Weights of a small GPT-style language model, trained from scratch on English Wikipedia: rotary positions.
Each number is 500 + 50 x the weight over the matrix's rms, rounded and kept within 0 to 999. Layers, rows and columns count from 0. Numbers have three digits each.

# layer 4 MLP down, 256x1024, rms 0.0582, rows 0-50, columns 128-255
534517520562499533435452519584451488515470664454576494412505449579424452519474541585425465557524452458529480486437497468534467524540501536468430473551548528472545469532474466498498488490511435511594498433480499495441572601613489558423531455539511570440523463568505509493490573440462481481487452528502496429508519545611467517593476500501491574569562465482519578524602530460486523490475
529529516494429499409449543424490479450500539479464509490539494563403448507593516492450537464461499511519437564416527487474549598607520542493473487525495542564412450548459580538516573448524560526549505482457508445549439508468553482559538484458492564496490481449511496511487411501535557554492425512589506544519459479383502460466508452440612546435446480482529500460488480494593583527493
594465560524533550482609478614555606429449552539534434439403547580493468494518486523470439512544522514480527466527502553419501507520448510477556532485456515586437548423507441429467522469519495457483473557487496536479602456509587485516514485606519549416483457451461491537518405507497474514589440444549429521529446504467495530507568529518547533472584496612522438498522439509548475499446
510474516463425519619472530472585482499495408574414533554545496437429453414552604460523480549658566385462474570502480517572436479453488608518509527389485467415474401496557429536531460507522450522475528440543458508551493482486502538505531504569425488518568459500516444487453490466447467532528483529585494492515483556457542568543512482463586568469509525524468470536545489463597557502494
511476497480510560466537532545562449560493529518473414460461453538412516440586568505475621541497543597456489560408433465511556550558521522476463543602515519385418530525585553425398443532511485464443573531490350522537531552488418488439468519617487411483438413517526379553517602432384560568522552402533543351560521497528527482528546461479552556500574494456493480502517556448534557462464
513554454548585511583450559480478461557499498427488607533472518512573599521512559369500496535555550550546487423526497470500563471392507494541436646483547505449490453493466483542507581504519512512397432451507479558520459514529523461516449521447570468499545482442496476514481447631445455428475547549493538514442465489517497581544471569635447573533564462538474531536430479463510435574559
462433523450413599483472541505568488549541521445429518531640566519509536509501468702526524524478555445558539425437478496544579564540521458436475562584441462494481460502520504451541527504602451518524550527465451494516564483537472614476468496452568569533493526485518467622558521487422525499496553478540489480466460487490533501509522404344541485548486562535386603485508567641429537433529
519523536486466525414496482489508495447545577476674434540578559488483523591560585432480520468501453513630527571453478518620509437430541490558444391493522445520534525517470572501507460536526470524511437481480542428527444552444484501517497493542503461566542519479549492530440535532424451567529556454522452547567678540577470492516531463423541614410490551508461537629460546459523522440468
587511473486568486503506476608400458453481543455472431508534465421439526505477483562460493554510538502501483478452476537507519496539507445558468564478551480514536592501501512539516524453414542453545517472415571510456536367440474481389535514536429554532511475490495548476541501494507552535519580492515517439518515499461497475556556510517495600457476486553483409474471503495507456546525
425496504489450537526529482480388542481533527466539527502481405465496515473498519506460524520560577610449488608459478437580534577571545512542505499547485555480430426547610465464539439519539500470541489492465507554455486560453485529451393544467478509466526500454489507532496481465528457513494486435482401503465531540520428563502448409444501554527481498525575515469480557453616409483453
478515502509514537555437487400447530482448427573546542521455559474483453491572464475500460462479602388408573452475413445545464449447455511570564456421566512618460427485522541575495439503518563537434490447510468520400510538603391513488431589496517639545600494545564474470553528527499591449542434481502462430552422533492612445492641409495562513621550495534536534501447553486503628561572
560491519485585437487515512489414537589533509400484466452519597503515497427489469588525462522482465509464430545525527428485517554584530526535472519467510522531501517423488421522534428450547448461482527482495531466483445509501461562540437510521494500464541497456482480542465413436457449529468486401473514527547444569535406523403498497582488473503525485447514460495449554521564526472469
519537477525566549573370562563436484560549502535528497509456546411533392429498515527501542463445516554518636467575547503553465473441470496532461388506609464508524420466533501402488509527435550539474463485481494404552522543463442488453503475504467498586492581553650498533610498512431488476560465411449597431438503563530587500400510474523569461546554462507410503445477573520514549524523
522585462515485436556574472418504392483504564508449539437429595516522504528498508559549541489480485488495455472492542546642493527546490484486506529628472518437514492508414573353454466513512351470462512441532447520556451478575564520461480500595468447556468550497546539428533513562546527532488534453550479392600537506503496445430374529563527430511517432501525579534461496521562390473512
563501575455419561461570520520533578512500574536566547496489460517566465398519485498475418418454460487472486501436488460480526562507592543556532429542534546568535498605554456523540433479496571485454544524516582499554568622506507612515505483468474516471483469540485530480529435518482567511474475612467503449470526508535502526492514469563528467503506595546557505522513525544434467547523
593485442563573499553478419575534543549436506506486527473416393579534445497440458448490486451504569473526599576543528459530483494449477546431467456541479570487402408537467523526487513429496496576513523481489560500520474548525481448537443514596518468594454410493567515540515592507452468525470555523539544511469507461487447423504452521601586440444538469500469455405492401421476482481557
471451483468498491490421426594438546474471459552650545516522449577577481534430490483546591427514476503479556547460543562573457465493496469438459429531433446497507429513461505550522520521551469456497418467603472496450474519440503498586509428537530409464473551534403546447555485548497486499477586579550498393473528631511469514486519565560479438589413419536498500396485433517541584521610
510487499479456476463567441401561484524514436409569504504489439488471524464462417416556554483521547456512505525488420451525503449519507409496508537550427492561581513510489452514502548579495512444497472601487427372461486453446477475572547454470459490470408439482452446505618510564488519504529460511448525505446561511493514436557497503538499467524470508517477535519466480511505538504569
401597538491461505483588489449421421529460541498500547556442514448484512457545470538535433527554610568466522526537491550419477456453504533539500535497423440516559523496518504507467515439505521513527492510544464557474539488492608411454423506512402542464557425440365560475458477525398437401504514463480535522519501534493581595531484587494521587514532436573535464506476510435553500444443
547513479609555524449631448557596526584536538557500431490564441529457488544525542504488432559526580496532478419495437560488564453509479493360509523552474578636582591473524492538485500576532540605528584625477493488507515470449461456512570486496520403480505548553524553561479472568544478560515537498482574585478470458512403508498458510475497556546437575463571505412406551499456404421494
441495475489489458541545508546540460568561514443478543496466469539513522567500535558555527500500571514616397475460488497522530536546480432492503501390495527474560488537406460539519554479525502487514525441480432524539535505537387525543541499488488498494484465524508477519493476466521471445501586549549479503526442515474425522558525563489551489530571540475444588460457458437434581477502
491500543458489530533481542481408562443542455503542465460503453470526561532488426474580473508482379494470572459461555556504545552440457567436458531524436431475450426496510506517539497476475444495530470466511513509494539520580529608484423523489486495506452450445444457502525457528410426537476510495397440502471501511524510526504539509477580449460471470544451425466499490462455468417462
556587475440504576452483506550585511461502570520469498508447514641540503432458560544508518599448603475524533564567518525567440517513421532532478518489560486547502410488559487503575503511448499548450485583570472486515511545579512550494515487576560496566438486449516471489463479514535510422477496450475524450505513455518416432472436496487512559423466527519532442483540488598445473559524
519523494578573566598638490538587545568481372499363501445493586519538534516535496511481548571542449650495461488595551441534523509565474490518457613524481465439496425508533387458452570528524524541471511374501388545485581474451467438501507527500458525422480542549496547502538499517516533487514407517489477588433475508637492545493533558402474492427615539427471464524476532452499553556433
507472547487494527387477491504576496547471535512541429491546482491547523458512446503493448566490452538580518504453490557482432509533486519531522556495549441486523535516593473515546455517545559500590543548545568474433518404539485603451469540571534467443477556544553621540566478571520484445428510491506508560605541544385404530494598456539574513478473525492386462549496509528508554497456
505509482484575497494546534404491416478595491464489494459516583504663547488529428436448599497571498478385497519517484557537495462495506449497462489462419450512566508478605486486464565478437542510474530440525434446513497492565505502519578492452494576522476571500532479523587501522570506473401582564487560516492556525593511512528525461559522555495525470475511518494564537435526493492466
515417489485512491417478484542536489438423499558466497448466385473437522446480500503473561508463566499485560477530429536442561474519517537435534555487469525589512585526521449505595486531521381523448481399548495488430445498524463536469460442559461434412494640484463442453525506537470550381497496514500691534497456436404533511452455452483425491433490489479514465509500437483465557529460
330510464472424497530372490525525430398452487477445534511502412546538561504493447426551486510476482445586461464481470533509481443387491468571468416500578528504569473452530443508488479469438509540380352533520537551464525500413575525547511490558452462470548571467371468438531385394567374492464517618474532519504494548503425542452500508501483435499426514547513430525453504590513509498507
384488503549431510382482491510472502468483539552474469585553498575598468494561487429467506508507499584396470498548511563527501443536500546480398465536437463427539501548503455592434464461442487563469496386525433457514528577502501368539490477479557499452509515525525508465546528572549553470469513391504449429524370529467436473530418561489590470419433449537525516470473570481533520534547
545494482528513433430415478596460570368481534450599584492471511459475470431443462528495448434440445499558446567557459605450502545575458577539432503450576482482408531495445523483424598490459446451502488470440467423482511562512498455596534578467480549476491429545470464554492495465455505464471479453442519413473493547473513478588554491467445515498527514474603474576549482542493622444481
461536529427466429493578521493510500507469410437507547518489452551473545546447505522485516496535532449486554441543489549533504451532474491617524569441550530440541551436467484538517469446534534446415488534555557588505442558494588437481517526507469461506385482551557473473527447604504452486496499497579480416564495418500493477529568455514483438454488472597538512505595480456476545525500
448516522481584527404512442506501432517487514527529502514498575428544547485594439554508496523505529327485502488400530450471536478531467415462425493471457484459541572499489533558450485498531497522487515431568549446462507595527636565519454476524497467554466502487405463440513547564503485461418394479456491427473489441555521397498422557534495411467492506506538487438448464474492469561487
522499507568535465498573488492471517496467469426522522533528416496557443460496431538522482479450512539441398445488567609447532478458478453512508463489494516500470529588459483423546537448535497482520438551457509493554390501516519546480444513459512496512519502470541512492465480500503546499470555471441380477512408473509561530413440493451458472510494454590442528547464523528441485483444
512430562461459461541378513593517462438578531482496513494515575539484624449539574490435543561513526579420459468517564544521510465487408469464503490538538464509492405422533468458510442525440474456581593460528451500591444487608456521575482553435434490497565504504500444497486567494506576477554463459617437453601565572506433479407564473475633485533587509579443547451562567487501495411558
464577431470474556473566547524468461477431505540446517547529494543528460493404525515573591431471509504482545553475447517560497508574434531530487536542364468497533569609492548494463510490406501427516499407601548395489418618427569406510418544553521455492560524415516440530431438490479492494486451400414551496450498528590585559596554479470527446497504552412512423508535503484558429471454
434486517564478496446442529454474551517539484502496502452519467441484527556574438489518550572526517504518496563479439516371482563463471444496459569457531382545497478579500531474621546528547476542461430454445441422464481530540539523551517480594578557553466458495563578455564576415503486495524619516511435546510541520458476530542464489579470428440582487464483431429521500546383393437427
460423483483467466532509465491435462443470411529444460502538441531600516537489557508597437563481571416408464446530496554430552519528432490451570511532500547439545488525445526542408459520466473498532499467394570501499465464489521566526528546489460509462568513563470499439543523449487488397457428415466514512487426447449503466526502563550664513512554461522465407576459443529452571466474
482523521487538544483554557514451481504502545485485530460586526555542440387445463520515521471514474476425441548528522447539553492489526535446438507582469460538579511575558620524484466553501422483559577596527515540570490498537537522480532509508501517522514551443463569475530560509533558544491525460441462517506486548505545580524521497483455467424541483496506566508537420570474548485534
536516498507530530532480492565503529538462437437532462549526521464483461517580444468437557522513539441574478463652480528531529501472553485518494463471578409522462509510523550505542519556529584422562524490491454578586601503458538484443486468469470617508535512540575468542533502469462482486520585485502437461445427595513340514463542614459443580420444517492486539533527484520516480493529
489524482496574479462512513579455465603483468481521468584517442428434493493458588513521487524487492507453594538512509401599525485504503455548456446558501508539552471505535514474525545481464479543475494439544523424464437451504522507566532515502489580514478494524441459460377395496472588445509463463458522533495567476479540637477526601518359439589579438489478555509521491558546411540523
531579460512506504537489550477482527506551471415462542593547414536520587488458497484561530512456578620574413532458483555559625480475437547497496464503486503521349531442537478510441519481535460581466624487604644598497576534574475518518503540490531533529477483539524478496596449542438530429512414450468531554500493452518470490528468479464632481395570554532405479477486483477477439476578
528527429589552472502498543519438480524486437489447539531467546445592501458437509516525491480593501611518504429509522527444512500476455588562530426465418467471541471502387503497537436492493525495430464498492518455515450603437489459498561491558490510546507436460575509497470511479595558576439476502548564439437458542446487616510437446497520480422381445440431434485578435497555502563616
534420559553390518508504477633563574467415569534484501490475512580566413528475526463423516439500519584483538586568554496496499493492552528433519441481541508433460546500488443427447526430502523536445447484429448513396483470440482508431506443544554533447485430410474541508559540481523441471520500528469504414571430442481515561503461551574493523513466453631445459508558482432557513523489
572521504548459546502494537405547511475545603468511469571448446497508498571498492618523394489488423501451491459508489419476500501527487598535538481509338479523473523484527420445537547523492494596436519522473488452437469593399467376498498538533595498486550396544465402481543533579541499504464544480551576428442540489534456529525544529501438437548640512507526532513513539450426475559444
482545453468508524561486471499591463474462497562566613512542410577501472482506545567447549450585592492440491477547460377536421613483441512510435546520510487454469466550468490475487498605495557473461527512451513510502464502441480511380500514430459469480512498474531522617432582533520504445501513548523504497538483550539505536456507556562540452503474473592553505565491493480468588555471
421515454492462448469482533545515560514469470575442508512481530573554510525539432474490618456498599456513572535568528464478554525489494510576433484476493561492493437554509472495526504499464501406513455508511514468464543474528559437512501490621642548385497500525529486474455517518584468585606519492517413538508556563474526499542517516487504411528434494472465474517561475464539586530458
553403525514482457438484486494567490575497585435459530485514479445474536513470481534528511541551511494512507470508525571409512539547528515439515529536508574547501455512556435470596512562504519455579419438557476451466521523541463497468541516519539460562537483517471508563470455477539550528489465598408427525521489454521507441426324412509443409506549495460528553494519486434492564411539
436513536502553555565585513544562465504462500473437369543520513524529501448452519509502574509508528441433441592433461419553505572417519588478578510533504578548571453499547563469516518551533502600520417532571495493517515478492481474420478559540552542331496509423492446495495385496506507464512530442498493488382530586505346504512527528456570515474531544461469417487445426506471508541468
583470514449493448482540502550398477457550520512455412416473451343633564409416495458558544455562532556570491496554542482510552479496564584507473428575470431424502467502504497486565467497530453407532521546503542452620501455466433507472571539480493495518421485460555460517478541490476498554477532481611412539467414479483462497530467543619583516561496514481475553504493473545429506453468
454464561436524528455476521474469524492480426550562461507509517569421592583562398508460401523556445547515519442568484472520503515536638584564428562520532548476472594485520549520535499464517552418436543548537435461423547525482519540528495476518521540557499529442481547517526436489508524666485557492414535534419473556491515437382456465444477492394536506561447338556461543480424458667569
466462450536564572607547475588545533482499519622566444448492525517455551563493571577515589465486469478532550486508419438461540467569534425543503508438597483437460514469520557565628621533494550570574484448527376551470523490568575508503510421420468456459530648451534496511527534488571529582432548557504574541499436495523557474410474518534473632527519470504597521509385504494516548485504